Weights of a small GPT-style language model, trained from scratch on English Wikipedia.
Training: a variant of Muon for these matrices, 4996 steps.
Each number is 500 + 40 x the weight over its row's rms, rounded and kept within 0 to 999. Layers, rows and columns count from 0. Numbers have three digits each. The size before them is the row's rms in percent of the matrix's.

# gate: layer 10 MLP gate, 512x192, rms 0.247, rows 257-323, columns 0-63
# up: layer 10 MLP up, 512x192, rms 0.253, rows 257-323, columns 0-63
# down: layer 10 MLP down (transposed), 512x192, rms 0.263, rows 257-322, columns 0-63
gate257 098:529568467453592483414515469499511504416485495437594453558541445510526472412467500504516535498432490478547505561474474542481516409505470463562567573524524481487574509465545501533594477504571517
up257 096:556484521598509522511506513512515508528480436538501431491527447439458477498509474519521462440501502455528467486475500514532442568487514500521514435485515477533517511549458489526442496516500548
down257 095:478404443610469524484566510494519523526527467502548483510497549484515512463493509538529487537401533514548544516559487470445470546567508445532521497503493545522492606511584425510555496541499497
gate258 105:536494506541510408523547572482451549559509539490490566475535479489479535531516466526512486506456524495512550486532513410462624485543498591467562415506472433571495481432446539427434494452448504
up258 099:519534460407508457571471535515521549457524482522474528446571526522477433510504442518504569529516513460462526409518454518486445462508497466490536502503573539485499432418517524481512540491532509
down258 098:475495507494525498536554519570435557566443545526542442544449481578527546558487475520493489505443447527533589483480472520539438491528446523500529463523417497514539509494502549504481507493567474
gate259 092:557605502429474434425520426476511559514456543550510534501449507505455481489432508471463477500443519551512523562555508462488514573544472545495456428480482583469493512486554462528550515571422477
up259 097:421550492487462508509489476508501409501525471451472464532544446493516522458546477497481510569579581460528573445524479492485577395520548450581446566518529487528493512506535518549525523566556488
down259 093:448462487509482506510473470466481508477523536475454518489546472492453451451571567517465526457521533489534503570548546508546610516508509488533490483483595487511503483571531595542450455490648435
gate260 098:549458541432477472501451520534468504450518501465469474452520514550502435538501487536443474529644524445451552545529485488539481453456463526568453530523514579498491560469438564456463512444566458
up260 095:522540422461462514588479433504430508538523513503512509524509499554488450461514611560463589535490484500543495477505557527438540511495474497499551535522546510516491459492499422416516504497480545
down260 093:492483427492533588469469480555491429454545511500525592531536510475499496486533568535426595478539514480507482535514486421543428462577461566460467527519566548487518529477465477420436489527469555
gate261 091:444478524534462485404515501524503491493590507501502603564462510595479477519503494550424510514529516500541478498511564505499419518466453506553544490467491504478505514467518510449506447489526506
up261 097:532500479366503420488501522519495516574552532503516519496473488510510492442482509520514496419498505484529476461550468540500486449572447482530509531556538504502547554472426506509473459574481558
down261 102:444571577434519538501495499557510525479485467448608442486523514472523502562501458584514464506494570479503483503454448524431571479538423498501560452497495587531573497438484564493431472474464479
gate262 098:536500552503413508528552550553469594447493485513505465548512505475439540459560566514434535401522504546562470521434503450437521532506562496492531510463423548553537536504457513419517432523502485
up262 092:486509488456552530524439506458449476495481518498515528519498470481544533502557491526456456548520486510513559464447530528480507468546443504606448552464471529429400457481548355514498462525489519
down262 095:518509470490439490485542538540557415515500547497561467434502539557478438495495430460491572533509536506543483528514514495535470582502494500499544462535565562507477499512519477548460509573491513
gate263 100:507567496550451554518551463505484532454558466434530585516521451495432527509425517499460516513568512501491491528515430461517509493477438406478512479540496446432544487494554572541433520523573524
up263 095:457547511477509439414459511447505466519473504486484497519452511478544467529511523520476509501485559503521383488511526481501503479478477495491512557487493505489485594539474572501526574506497560
down263 091:556487499488532481528573480519554534517418516542520458521508555478488455457510443524542549489450526478557439551508566519523527515432520523421450540483532546583444547479517474491600517487475513
gate264 102:584556533463525538559547477523461514506513507530466513563451569498423516497463502569483515575526568537500518446522497473525491500503514491474510566505502503477485495457515563540475467569450481
up264 102:464485554469471556523418450509537525463484478518449476529574508442565525502492541548522411464522522506485525437451527555491491493467483529474537456524465421479504489473553499527440537522508468
down264 105:470507431487500484488469498493529519566482565525481507547507459499533469423506504480499493480495528582504517463485540496548546496483532553408492426601543487515486524475520472478463573570361494
gate265 103:459546461499528521501507487531526522477525490464527558481562556536468444560424505542539510520504581465536477453544461503485564528411491490560558491513475536473480504547491488539577476456551477
up265 099:442476479510547544461497553517558594564464472501528545448497514517472488487488517448467530498486475448494510526483556527471445565502469565500493485531451530480569481508539437538437521506490438
down265 099:495550455473523506524593457469552508455447435480548487502477572466515462503472505483493482526524514475493434499486529449447498410517452505564500494438505507469461492546499467456577483585510495
gate266 098:507467520509509530497527513502486484464499469519550497493440433437510484468522483563447559473437511477467563487501479478473461578512525619479561487464478564535568448510490520506520430482473510
up266 097:416509501466503475538547445478500514530559548446511534489560522533447496578536520519492533450441510589570508446467491509560408505482459468475478470476465513478472485465497489466526493454475478
down266 096:503511479522559612509469466472526499533504504572477534509464501521492530503463526433496513464580454544570518476498570547410490477555475497524467466552562565465524481534503451468530506440462473
gate267 102:492529466472617529555554578544442522458528522430465437437445517502546484484494525527515515464502523529475538559516563546486503457568462569495482495521516508540489509482507468462542554519538478
up267 103:536481499475501480516520448518363493547467505522571493618537508528476551525425496444442493550530545506516449445534507545484455502476467466503456501526439433463457467515498588544477418420516511
down267 096:474494539476502547458496560514485503465544458466504489514491443456527508456478518512477563540508449447533542456563510554544516510580570483534539544509451507498433415478462451545489528524427516
gate268 097:515541497489500561568442495460489475518531525506515531544463430493440524455468538445427479513486463519511408522526516536540494497411521537446533444510521441528530499518495489481505435536539475
up268 094:455460502520481521477501459500503564490458482506503474540559493471461462421534469561506516522454514546531497490514458482563504500489498557543437494535485471450463458515454442540521494493458444
down268 096:571501489487568542516480553493503497535439476466540450503544510497529561534417554508538498436498512546493447457472524483496452474531528509534529510542464481559538484530471434504510482481576476
gate269 104:446488491576486484472467566546585527490475485578465483567560442523478532551424512494521503519501567464491517499583514509515483500495444499519522549463489499508454509444451537529467560485485523
up269 100:533525495619519433480453458446509489535469563486540526509540500595550495535473456521478516554538526533472487480535498486509459450521496508484501456463510532515570488486534498473460507412499478
down269 093:515519487489530475523485503497479541522473500524482476535521534493512566470432546476498562530576538518394468522479399497522483502476476480488475497524522441499433480519432551497462476553546537
gate270 097:517531426536490504485458522565547554497526541506553542515560512529498567427466512477502486530487558479548497450512551489477615446473473532548469481565452535440506459461495482510446476513519523
up270 095:484436470537527495554529457512501547429507516558468496551507460495574503553486527482454544507460531583488513532457512544628496512489554427520448517499495445502536487591516471487482567504596480
down270 098:465423535572462490543493479490526445424507477522446524519505497445513443504544433518423478528522503537514470478446412526529415515577561465501491501465462492506498559535493485518492463476463489
gate271 103:425438386497463525554566488508552521533507512450497557533405447436434482409475463477499499456562528474476503500560473558472493477537486518533588511525544439511537455523536553469465468594500558
up271 097:529522520528398502549534497506428480501540459504519502533531506408471501472476433473488483484504493546531457403513473530549480506483529490507492517486473458486427511452482484464478489475429508
down271 097:541471492545545544533568478460447457487549495454563405451540476579521541536414466502514494481534494478524477587538573513571502528501425480455437555531478505452522516472517516459514540498387515
gate272 097:543498589494464502580434496526437462515573539470571474526523500552470482491499473504477493560511480474487492532489476474536486563466533488517532537506535563504585447505512547474531462515521483
up272 098:488525492396426503499484530489527397495461527483491466540466469502515496511512510518505525479470485422389487431516442534546530490470488510514529399511454460469476566532436533492507540565595490
down272 098:527513467460470494487525455482489491512518426518504516492469520519505597467544539550431523498514481462520462496420481541495502440547449439481487450460437457490492549524520452532488456452541482
gate273 113:560564486519576537479493479555592486528441497483481442543486466508545477528526540515402473579509485454585455494540439388419516502559437498506511472483546456493441514526509422529569502607533506
up273 102:499509517510492474494528515448479615548523465524533544554549555522483597456485529524507515492517470519513509467456476530503546479525508470477494506556508542512526599483479585457503489447522531
down273 105:425560483527517505487592490493527500541550464499511399561463500525503554473518540435502478481440506487534461573514464590531507534477493579606503470503518553493531511471480525540470525499474520
gate274 103:490425429475500502463534492489540523487461507509536501485484485534485525549459541468521507467491508453433453558484515519534574564509476551510466551561490459474519533529413485520495542463583487
up274 115:460525486450435512471503528521516517524533549462491476459499530528472517484480525476411514433461544455458483546496504500549550421507569494506412464545482481511577544500443513513516508442546484
down274 118:574446438578474481500527482470511454516470479505533513539568489503483440554503484491479496520496551543515497517516445480436529493500523477583453504507475452546488559520502482512563491521491521
gate275 097:552510503506505560479528478521402472513517452464547489557394551490513579463525489491490534519501455485557482449543532452436480472540444439491526442482586528455495479498434553509509561438541474
up275 098:445417494442486464537554484448539506522503467582586538451564508483465515501458466500551416548566549531513534505523462532511531415586519499481550525463460486578467498468489509559518500500496553
down275 100:597451502485539447517504555479487430487476545533528499467555457432506471517385486496475492531465465468487535508578509434543548474540492505514512476444498493518593515528496421502505514477635495
gate276 096:466530498541499550542472533503533437521494445579559536469495517505522485487417565474516492439482552524523500518494525490536529549497543524546490442466518575464471561526567435522503531487540496
up276 093:587490459520491548453467571479559510485515498521516571522560515525527571559500478474459550471544521447473468466543445477438525422445524518537501502566520532545427517510509587432590523492496470
down276 098:471502468512544482455495475459404489550477599505549526409471487520538589517502552509476492441469524457451510516551582496464518436505508544573424489506511509531497555525485578477497423478518493
gate277 098:521525538424537507561570503467465521487559445550542510549466528498465533428464591528426495452549484561435508562490512496497520504563500522397455532473529520566476492450494495540497517509543496
up277 098:472498603504522488519505475537601496521561428538532499542480536520476439434437522557553552427533539500568548508510536490495457451536472445456445531511453494524449450526507557467515490502528490
down277 097:460510522471538516539519400516475548575516433465564449490500539514475473477559524507445465436492480544501505503535544481542475441552570465454509534503545540491555494488530428482485394498561498
gate278 106:540468434513518470574512469492542506563443498454492485489541476498574522469433488480549494466548466533524552574560460537507462499516520556476536492439595485565445521541569535523535507485507477
up278 100:516470520500470484512502492460492556501506547452484540589489460529532498533485390521482469399529406492520526474522512543467539594539463510466528501507532450465481411535533532476514531541474468
down278 099:550548492497494505501491488493575538523396527567498463476482534530475553559502463499484566531539458512514514462507551485533445474529476460497482497467509496491533547528453481475553533549512453
gate279 098:534518442505510457485499496578502399482451525533644513516521472577508447489498467458490446459503434523507484561475513460554553505464466491500486502523488530490549481519531494475544575488538497
up279 099:495525507501445447511506486534494510524494411518597426542543529466426457421511494502511533484491533549503576510505434532490519523494506494535553518523521487546544510511517536440512529451575446
down279 100:554533526396551476486534486445519540478514489466548544477509489519479609534483392461523492546527553540492490456510452532506497563481418506438483592425522530485554576550409455490477504490479466
gate280 104:504473486448504518524515485531431507449491516457477544500469531492487527516457479428521477499508481514533502443544500498474567518482524474493522464481478447521498488458447600517458498531539531
up280 095:497479527512527513441509521547520470484517433516507465581523520504520426557544448479435469520448505462464577574459489461555487486550418470538470483546474486457541500455507475487539487463543473
down280 097:529525505498532445481443518519518477475483513464525544591588527470432455526571470493457520509382461479536577509439519468482467481519525479463513573479485586498514480501550550501576501492527591
gate281 111:508475413492478617480614487486511516494522472484532472496478453510532526474476496566434498444460515490539437551521513580477542518622510445476447500480464573563505518485506475533486504502566501
up281 102:530530524467419509422539572501485551518555573487495599513499515468473501541510456489505476499472559486539516536462489494480487489424488474523559482519577496478495557472466497493506531507504491
down281 101:489492473536503565508570459480542493506464513499539441493483500576514459398487538488522524436549547490541515495568444540557481501602471493573485444485450530489472493528514498497586491455514508
gate282 108:583473591473597541505570499472464436520497532430556516493447531478531515425479487484476488545424579481422481542472507477471547541435525531458490557482451530510527563511439478495480540520534555
up282 105:485509489434502456458503521503582510442543518447461473493493521545537485486530423576395499522500471470413547461514392473484500541540482489468524504516493544504528507535460579463504488469494536
down282 105:546463500548504510477529465552488541549489459568532540470446501480489518489540553496512439497460531528507515530480491468492479500480486465448432437512559488522541480554532486597450459513523497
gate283 094:516538441436522580485480483517538491492531509470534472508572480541456543510498504598547436460530499566542461492530499474450513493452407523531582530538451487504440531481534468481488455515460535
up283 100:415512473469457553489503486497530418460531506482450428521474572576483502492536535533445566559567570554541509464583445464479551461499421495538560566482488487501512495467533415412561546519502579
down283 100:540527540437533499472432438471536497541546473459529450528504464449510520515475522505555533546477488499447570457408442503560392577501453489486498538465497518502446534535496438487452482511400563
gate284 101:511490464542484539493511446483483519457523517542461541477497478568558515529496564506454486483531519564540497428522533443494507414586456500483498530515503507490527489490512451443507427543507562
up284 107:424440488562494478495475517503501532500493555473438536528513451522541534539538490508523453573517524559533506396515521525492492393550517493552547491510506560496496558480473518613509505539448555
down284 105:465456528499486452494503484529553407535536466470455564478518472513610445507482540521525457433518516527552534449525481481495550505479505534439542499474528493492508529557468502546466553469517547
gate285 094:461535501478489527504525514577485545535431490511462537572468508530502473594437509508520490486415558461493492536529564484544544551446468535501553564464504535468424428515499444514474552483557477
up285 097:534485549519477458608472465542516436496541456553480481484491501533492474543477508481543466513457460592505532533453530442469481555525543440529448513516438596509442508505458465461494561500509570
down285 097:523488545488546451501532550586541518518529460565513525437518515517539494547479507494472546523510455535535519465501494464453455546570568509510499453528510526504512589486494517487457496514341454
gate286 099:548525407457510493537480558490450470453615505458535543543552488522509486440500516501509487495491523531400486539498480439449636559498515550436494583496487525494497477489467425570563433524504486
up286 104:517511487493550476506456513435531516498528472464462559550472521558535473463491542440479530488520590494483479573424455490524442578446453575503501520492499553499545516516513495508569508516485494
down286 107:434525550490530475548528504501477469494567506561536598537543510452459498528494424478583472455566512509464478462459505494458539487492536498415501467497516498539472495498573489449506499510470500
gate287 100:520561511465543505522490505477488487456498510507476416541517420498494552536515525467485518526502481571500478499478493477504412477486526504490525533466462595486540515522469527534611535521500486
up287 091:530548551514474467484532524420465450467495496472572476450518482528527453505474455471475454456474522562486498526505527464522486383469445529553440463442515522495584491458480507539522472473499501
down287 094:479539554471500537614499492494548548487490537447506499535578503500469472554502504448501442558487428564512488484554510492405458536478509558430517460511447484440478503486511517538461475512508537
gate288 098:451526512452473516478471531556490402480505443443483455538435428456447496551558470553471516504496466444544548496481534540578562499503463523470531559478531474515540484504518478491537539508526499
up288 100:449579522486464517553467466512497433501459463441550480459556513524433493509545416529513426499514477525467502486443509491487491491520526566516479429423440458452421461499483461505460513491520494
down288 102:444496454491515472572506523561510475507493484580538510541434483560468506462462445499443489475523517546446561502540521513519506514519528466507483446507521515527449559469536502534491475542573509
gate289 093:463452437450490502488458444511497456468432451483482449521436497495556508496449468476515449528469513502492513532503568447425483511485523422486498402484517492483491479508507563462465477443533410
up289 096:512505495459415571545511477573506515513517471470472455555485544543486456486434520593471530462396494451461530454545471514487559447502523512553509476504516517468519444502528494559444488440573427
down289 095:523473450560503479487517472483504449521444445481488502503431527524487498503461513453479480556531485508501587523465468477544425492497548532483489464470488510497527455514575424617427500446570481
gate290 100:528509522432541531512501500581537517437477454451450486531498500532573592557499475458491539481485457542512459517591530457463562490520489521459451497496505507472514547434509490510570480548485436
up290 105:526527517516446411504482487551534484465556555502470519538520489552530534498496558496416495511446508495526571540473454505501562464527454480555464480501485474536478513467441450522509535562510434
down290 103:520448523523491505485490475524473525384509454541526527491538477406551500442442555504513485461417453495465556487469560464490572537477407472409513500536474534536538524520508518519509536441504523
gate291 094:512529519507467536470441474551506493487496448468487458499408447502446421467539512404490486535458484475517572463506487452445557528462475551542539436466473466443545532493504505416526483571542488
up291 097:521592490470554492467469523524460528530513495466488548485528550530503553445473490565470505510544472514489549518484524481445540533450511493482531473549552485505435534465498497487482472517464448
down291 094:492514486454535474509576483521461496437521488506505484538485497463525516542457515467589489522519541520506511549489553467472499493498535465502523486500521449492496458491514536500529446513542524
gate292 097:511447506382593509486471494488533445518477538485534502504486547516438479487507499502537514427460478564578442504517500530559505486494512466512530469490542410545468546486436418517470486499403464
up292 104:553570533508499447492511556589580475523555549467470509475566500481424521511465531522529579413542546458485409445559520548503454523517516544479566525478449480511520496489499462556444507522492499
down292 102:417539527448526470482483499544469571561586500544587462470457506521523557524530505482501474501557581478494528529516522519542518468552452467513553512467502472461549609535515494463548495428493565
gate293 099:421449383455442474527511546500516508507510480500558473474521462531421497531539487488456496438550519515540579545505517525499529537471479541466463542454490465527543477454537452489471513483445551
up293 094:442457483502533497568538509451498518467523493498545507548526546499518545572445555537575529503505507448411517507530479537493443455491557512502450556506496557537494496530549505508499500470534512
down293 090:498581513530494534495535484494503526508510540532511539483516518503547498487506478474539452510536547525486502471553423474518431505477529461517504414509415617521508516560505539529458530471636478
gate294 102:525605495533448494424471518519494480441438555524481554509535478513494483452494446482541577489429468443542519485501520475496530522429488488480501481423512435524530513524440509457487517562547535
up294 104:455432577479496492539541508518497471421481526547499494495508556479473519544436523490538524481453512580479512444493525495477554499508427499522512476405562507492464544539435540546501516515419499
down294 105:530509528499516514455492468464522524489457549487502500514510471524480489481366556466548575449447488541552533579484496459420467598497453477520541524481482539433456451497511527416614483478479568
gate295 092:396398558436453516410510406551531563511495599536569540514500491499424465518540507500453512518522556535465533496546511477508507519568476419480548519459547446504457549519439553488481509536522471
up295 091:486490465523483531526503515429517501527492523547498556497465560463551484481507457363518508449511513511472493559413479504525598453474506585444450497520503524539521496506492506418481433569508538
down295 095:475473488541500544525502459532518460432540451476519527447494556392540444509492493500587461476564519478521538526454442453460554543419499526455498510508542491509465480502523480546588467520504479
gate296 105:520564567516535503509430500457512521554493420493435443525515482460499493482498513528532451489492579480572465463493535503531509533470484520504579496474551543516540527468450562543489533514518467
up296 100:531535496563508497512495492464506490432506473492509440520498488495594553508520505536556529516461532498525476476516474484448515552501460446496532473495592503479541533488480462506424542541567471
down296 095:438564534490502446485480417514499463499480490480435439542484404442581488533482505509526471448480562498543491511555489509455556553432508506464482544520530518509480530471496549431513586571531564
gate297 101:530549509445498501494515443607420495521616537490528466532587572511491526563502468468505497473471420535504496464544570490553546483514546489496605477507475519495540508510493524467531477580519518
up297 101:470507443501595523439550465494561537513484499525556538470467547551555547439564537532483429536427478419484481542471475480466514487568541563545524543500451414538552543468499440460488502493472571
down297 099:546500495519522429502568439568588500515529499505534467464537461495550501494520474430550466454521463515570509535465549516522468560502466600480473520544488479481521532530465485360496435535590574
gate298 093:475471512497516515499459463494524552533558504481481438491503550460398505478523588517520520467442521500475531577517527466488456431494527507504483526468550496492533476458509574476531513459470497
up298 093:441509591478552525479486533495582513469515446485497512477556523509516554550471532573494498491488509465435477481453495462515422471560522470481533430437488553500501456474461582497524534525533517
down298 091:433498517450547590504531520463468510516440561490499504433595507485529489564490466486531497540425551560567530495487526532498459450468505510453517485473522539460528482541474451448452457485537480
gate299 102:464525460481541610489477454473438499477462570418436482565492484527462475461418515434543499515556557422528549570501423494500576472511503531483538471498453465470483541509508499510416478496509521
up299 103:492555541462512512521530417570468541458481514533422531494474505504490445492511523556436505531519544539463506528472388482557527552541504557570452540536586465532536534551526448495485444504502517
down299 099:479441559461478540563468445526499440555398520548508476478505531487511457486503478488502516478497499528524498546481433531530473525513496524438520447489520413542533498514523477421548555510476500
gate300 100:451470524519517537494443501488547474490444509478566479492447476520458513588431517534556412520515564559451499477509482527549563503475440520523494502475494448518465497418480604454480530525474514
up300 099:594500554432497481484544483475468540412516477484447508443402522524559484513529577501499496376569570465513499399451438509544532492468488521565482526464525485494467555575529504485423501552469492
down300 099:471587505482482582431533475483553476498472487527475551493495486542521515473477483496553489461497497497507452429500441496549561460426445519547489549496523513517474473528461568530512459457490493
gate301 101:490537522500527520484477476540576577474480457519480454528432503512541391475444488498529489471480458395571475458450486459538512437511526442512516481495466478484498513514480517483469552503533494
up301 103:490486505552523570505568493483473534458488501508421494540481555477517544574478452471483449516547499516445459466485554494571490506516512491492494496478461526490420583532512560474536488497417454
down301 106:487526459445468501480545518445511501507564512443471526517488494488362551555518488463525545452493543585443522541511499484493504477539477535538458503482552508554510521515551503471526495447410550
gate302 100:493397521537537506514536482454535475554496460450545570484428546579485511547537479509543530562499518485438509500528497474570503489514457508532551520510436463498543457554570526506481539478502575
up302 102:505484561477485539484513540450461487480518508557506482494480497541456554454532529509517519518419504473518486505522560525498500524572581574465474488418507552469499506536488551516509474522489487
down302 105:545526420539517480560553516494517421553482491506450503468484467514518508486538504535478506466538531428516491461496541466540516550510548517448469491508517453507506544479495454472524517516460475
gate303 113:461488571517507551521555562531542491528494512513543475498504536586449512567461526478587490536513508510519522517474499493467593493476493494494555457443501451453477556517528528568495444460488523
up303 119:584471501483500486501510520555427493511503486479526486494489531442462504547508466406419484561463554508478500466518489487441507581545488490465444483523547553556448493509529497411482477494517486
down303 119:481483518542504448497454517506443521517532466526515585502447519471475530552462514556445447535477486507437441511468516537467391504462466488429577573535473485467474530521553503492588452505577527
gate304 105:502518483517500552590444481479446513508533518470568498486509524520531548449504461520456492502528547489551479547472502476540502463549505502532484517471504537652416545540569516415400530478522489
up304 102:527498508534510524512545529492553489530511508454473481469462560529458485508462519538471385461519487478424538511475531492418474484537500522550501524460464503529556529522558507513391526541408533
down304 099:475419574483501589505506503435444505551444579491534447474509498505479542472529451544498496517445539395486445444509519510515513546536352501478501495571512522461427445418528544469537546495505565
gate305 106:538520502465521505437482568531486569467533497495550506512460512489552512483540528558472575540489485501539540545531495422595524500454514553489484526469508571488523436506490505556506555490524513
up305 101:483499483521488457452468446506475402479457561518476527513456421534541504545528497402480468520483509435485517514546468588537475506507506477544537459421514428446455534529386571464470491477503499
down305 100:537491521500505526544565486499601526540497517491420523544509472505493494489516505427515466579548526421436475565522469495423476534523532473537515516567532487479492496509527533453470476491590484
gate306 093:484437543483550513525470523533547544450453505520490515561497445482503510481490572463569531510472438578516476498490495474552467499485521534471566554481463504460509446538477561568560533470611498
up306 091:491537553512519521517493533490520567501513499474495552470575416476525462528523552473433439496449518495496433542546536543488415514502447485480501501502576496499492521483449418396490512487554465
down306 093:368483515471608496491489525483492448515514505521484558483520542504483543477461507470446442522493512469519603491537473498459489507530498501507433420486477474508502478514455523487388497526510508
gate307 101:524552510526507467514505494526448480474556547523542496536489532514556536553453575520470519508499425569502477509441488462577486399468555564561494535454487479485496474519501492450428475539469514
up307 101:471528519517399502517417513548490485500448500585460529548542507488507527596522480488539488479449484533525493434501617552519477564527492528518482435475536426554417492488471499498558504437509476
down307 103:497535473433508466450435507478502497589486563555475398551471528513476464547509569477507432409483480520473436513486591570461526503544509449491534495563534597515545553478469453490604431506454469
gate308 104:501495487504550554499489494488491542424484570508577430459484473474447567436490466501554531490540527505527502511464549546465451475517531540525514542516483515474582379460452578541532498503503544
up308 100:580454532467547582478528499539556527510466482491525538537508492478477452481499533484489438494493516492446539483480435471516522548520403483510451488445525497440561462502488530540499536514429494
down308 097:430472462500541453580560417497580546508462443541532464476486553473436565478492480490467560478516489517529558533493522442472558516447492470501547429519510514536496488485465453426444528524484490
gate309 111:492424505531553547457486497525528505512558512467534584415440545465464529483530434509492504489523482509461506575535472468426487565480496530467538506500518491518497503455593526532485483539521481
up309 106:551490533490467460507460509422466453513520524512453478499480511529534485580481538487450506482498533518496482479470553503466570503506507532408459544517498554551520469493440467531520507481534503
down309 098:510525453485469555480554511504500467565491510530542511497512545481566454484444480406529484466470500472498591456544559567469551478507470595545436532525562504506513562488490563416409508542423452
gate310 106:565435440463473471500485538527488483489519540522491457472575525503484463457504500528495524483545472497537551509525554450515486536508511508480547380493479445479530533465543470578471516467489493
up310 105:490529470542493526508464482521538478506490546510513503481522435476552506545509422462577507498470465502552443458512501505552497541590436511494476539493515478519552542444465540508559509545493549
down310 106:507534501603395479461480521558509513578541548543501479500391496515550463489495501429459474494493477450464499510457530466480541517553611487485524550508488502523496507430432537477499539472537428
gate311 095:517506447484439393489582526524510506531527538487550572478553549532533462522526456575506546461484541459433495542455475474561544495484562546515471553527501502486496499537566522542480471533434462
up311 097:390496502557520533514477546541449535557456489506533440434524491515485515520494500500487520434521592549448490509492548466551520471523403506466515495546439550500613520478443536523358466481492510
down311 095:484513588497533471527480487539515440461492460494445476483504460432450566504453495470477493506525484494561493467476516510557509476535555456494470562525527462448506590482512444482578501454529548
gate312 098:431487417493531414489453547469478485481498546431522475513442568491492464575537454561502488528476541492578427530494535522516620529394497542507540502502491456581508449492478423522437541467506437
up312 098:493473488506536467523568476447526454557453493502495501528490539473507525531460555518574598531546432446443484486508570560492528454506459537494434543491553490446516420507455450429561458493515405
down312 103:485514507489467537492510498526517425517466476520479527518511508482548544545473500492511579481397468454480558451478555504513514488500594529467519531518549506510505477478420464505600397551531481
gate313 092:447468564465487530509474491552462512578572497546494518531461550534512518465524496508414547516500445545523548513539478470523516503492528514607466506536486547554396537436497566488446533514487468
up313 098:599495557527523522528441495479491475481492560515525475498560468541518496494490606487468547510436458516564531449470479523522488487523465546651557438582545503554548522498512546496483525510533474
down313 094:552461491533517521544500535516564449512475413474533598555540483456493530483536520439479481447558466447567557446494499470459479537508500508548505509560550449520531483560482484464556459479521489
gate314 102:543487547524457512438552485537525540519473481518512508507538490499484448503455488444499483510578554504499393570490490480469521501532552460535551530500457589521449597491401521510520594538521581
up314 104:457504592515559505523558458432563548559505446551496424538493521501536515481522559432514538510462567491519480578546533436530455502584524543463524513549510525481484532541487480536507482561462467
down314 100:509527456456453490456521487448566527530515489508562557496540540532490506490392529526455456487514532474522457552466477521554554476523509503451453520538463501516541536460463554468497516441468469
gate315 092:490554516531445477407506508484566526465490538583460449570611509505490506416465506470488472496623489531452557534442519467529445455556508472523493531507427553492507538448490472503469469551529483
up315 102:481525541546532493498540494479574520461510540509534487483613517554515466443530493481453544524473529522499425549564530431464518557550506487494571498517461543530494531557502488464513513538479443
down315 098:486498520503552527540516476491516585438516499509471547547446512468465380543507500537450517509521523427504537469587512495541475468486511452566517438509464494513535507446427570483453486476492508
gate316 100:527486509489551526587471492522474525493463530518460466432429496500457429499505566438476576548459469512511424477562522493483479511476520488485525512539567461540468548525545470496480416442486445
up316 100:494549522497466536470466473556464387480567446433568454490510513513514569563499467548559460533453558501491495501424525441549495537521534617492421532505573504473498477512466483433541514474452506
down316 097:473548489514488448458482557519447514483501493525551458525463502484484491497466511571457492548522504560476538531578537471503406487431498509541534484490541559522509460469527503567395486493491469
gate317 097:408504454515546410461519523453467473510517431479580481473513494470450527475575528518496549500520532445525534463496499444586470519544550499528521469473468493511488466495545530455510525463477510
up317 100:465580485463517488477490519551497530489469489576589471558496534490567507577532484526525470586481513476504493433463534494491476493589561462472496519516489463478450518496498566443494531507478527
down317 104:432547573546487534495517570469507503433502504533434495484555452487525554528480469565489566439513527576505499456465484456502539517544514465452487515541507504548478567519481492501560451461399502
gate318 103:477406495503493466461532484511485464486522517471542462454545485537501515432481466496487464544491573529479519536520430415495454454488534447553603494471504486570534470462489515420511553509521562
up318 101:504529564531487515537560569527473413469530475534500524456537538463521489466537509535453432489486563473529443463541499498509510441557531436490555478508537444543473579484570474492521555593512543
down318 100:473566502490476461550472507475559550543460470474448534434528505435548505491483468564516499483575522495525502518511526506544501465510496523519575460569524479527616489511488483503466483448495535
gate319 096:472509464514544494503463461486470524459501460500486525541521466507510507457567558490436459478514545481570511495559612488470518487558498537520469525481513484449482491565500574459502484537521519
up319 096:547578477472524458480485533451503517462503465532560507460515475494476547544369529473462540524465495482511525540487485437480548462501537505524579526504447514486525547454524477507515478463480480
down319 094:535446525499472530511452531541427589420513552520515580507470506470482445503533550583535534488444473513545538529508532482442588530509473433511498440443489458509497449458435449505509508481566496
gate320 100:525501467537546567536508593491521514564465494528528480557523518565491430452479547597559500484590629439483488477490466520459479492452524522485551532500491506463520440517462498515453562529475474
up320 110:475503499449525468508513479522562516634559532510547491507506494445510572536536509540512483490533475521537505535564496565601524412475528473532434566496533494461497531476571529505548455463528545
down320 112:588488536498526528520466535489519493523532490481510538543437511452459562490490450550516491566491514378507434469543492522497594513488474490484508549513536519524512492461529454537431463501455561
gate321 089:470457489520540557453565522477517522573480495520482509431561437475502534508474493539424590511585591483492461574539559484508497542479450515536500533469433491523469512494505536530452547500427572
up321 097:554588592526456511499431577485409495496516493524565494471423544476505507488540512497451469523509453535446509585449438498465492484519524527447465565539496458582510498513512456550425478487468466
down321 100:586459450424503476497505394589483552433485514425410573511614501479473545533460463498485498486563484503429526466488555557527491513453461489520497445519511478556483491496523446463496549546534651
gate322 099:488480464507624549483458473557457567486517470479540526407422468522525500538515464500502487475518511481495532546445484539622443435463492547471502480510508469543488504490506545561461530534448483
up322 102:517492516555554516489509485514516610450552543526536445506593517554494520508554497481462464539514436532504496493494388512530504537470457437525528541428490486486500486470426504457552471526463525
down322 102:482516530575535565546537529479516529531522489489465484476480529552435490457555520610442488490492441445502590474497479520511439518462483470563413544561464572529520573488556492552494518521435525
gate323 100:529457548502550480478502567547596520489576505449511514536543525495524451562503507512547575485474477609528496512467518504458451444611483533488472540493535595532418561447479492579547486491459461
up323 095:426531550532452505460500566474504471499456598532524501490434541501442402446484431490543494448481591484555521507462525485557453565462543507527532502453517491464474519529549494504499459533468544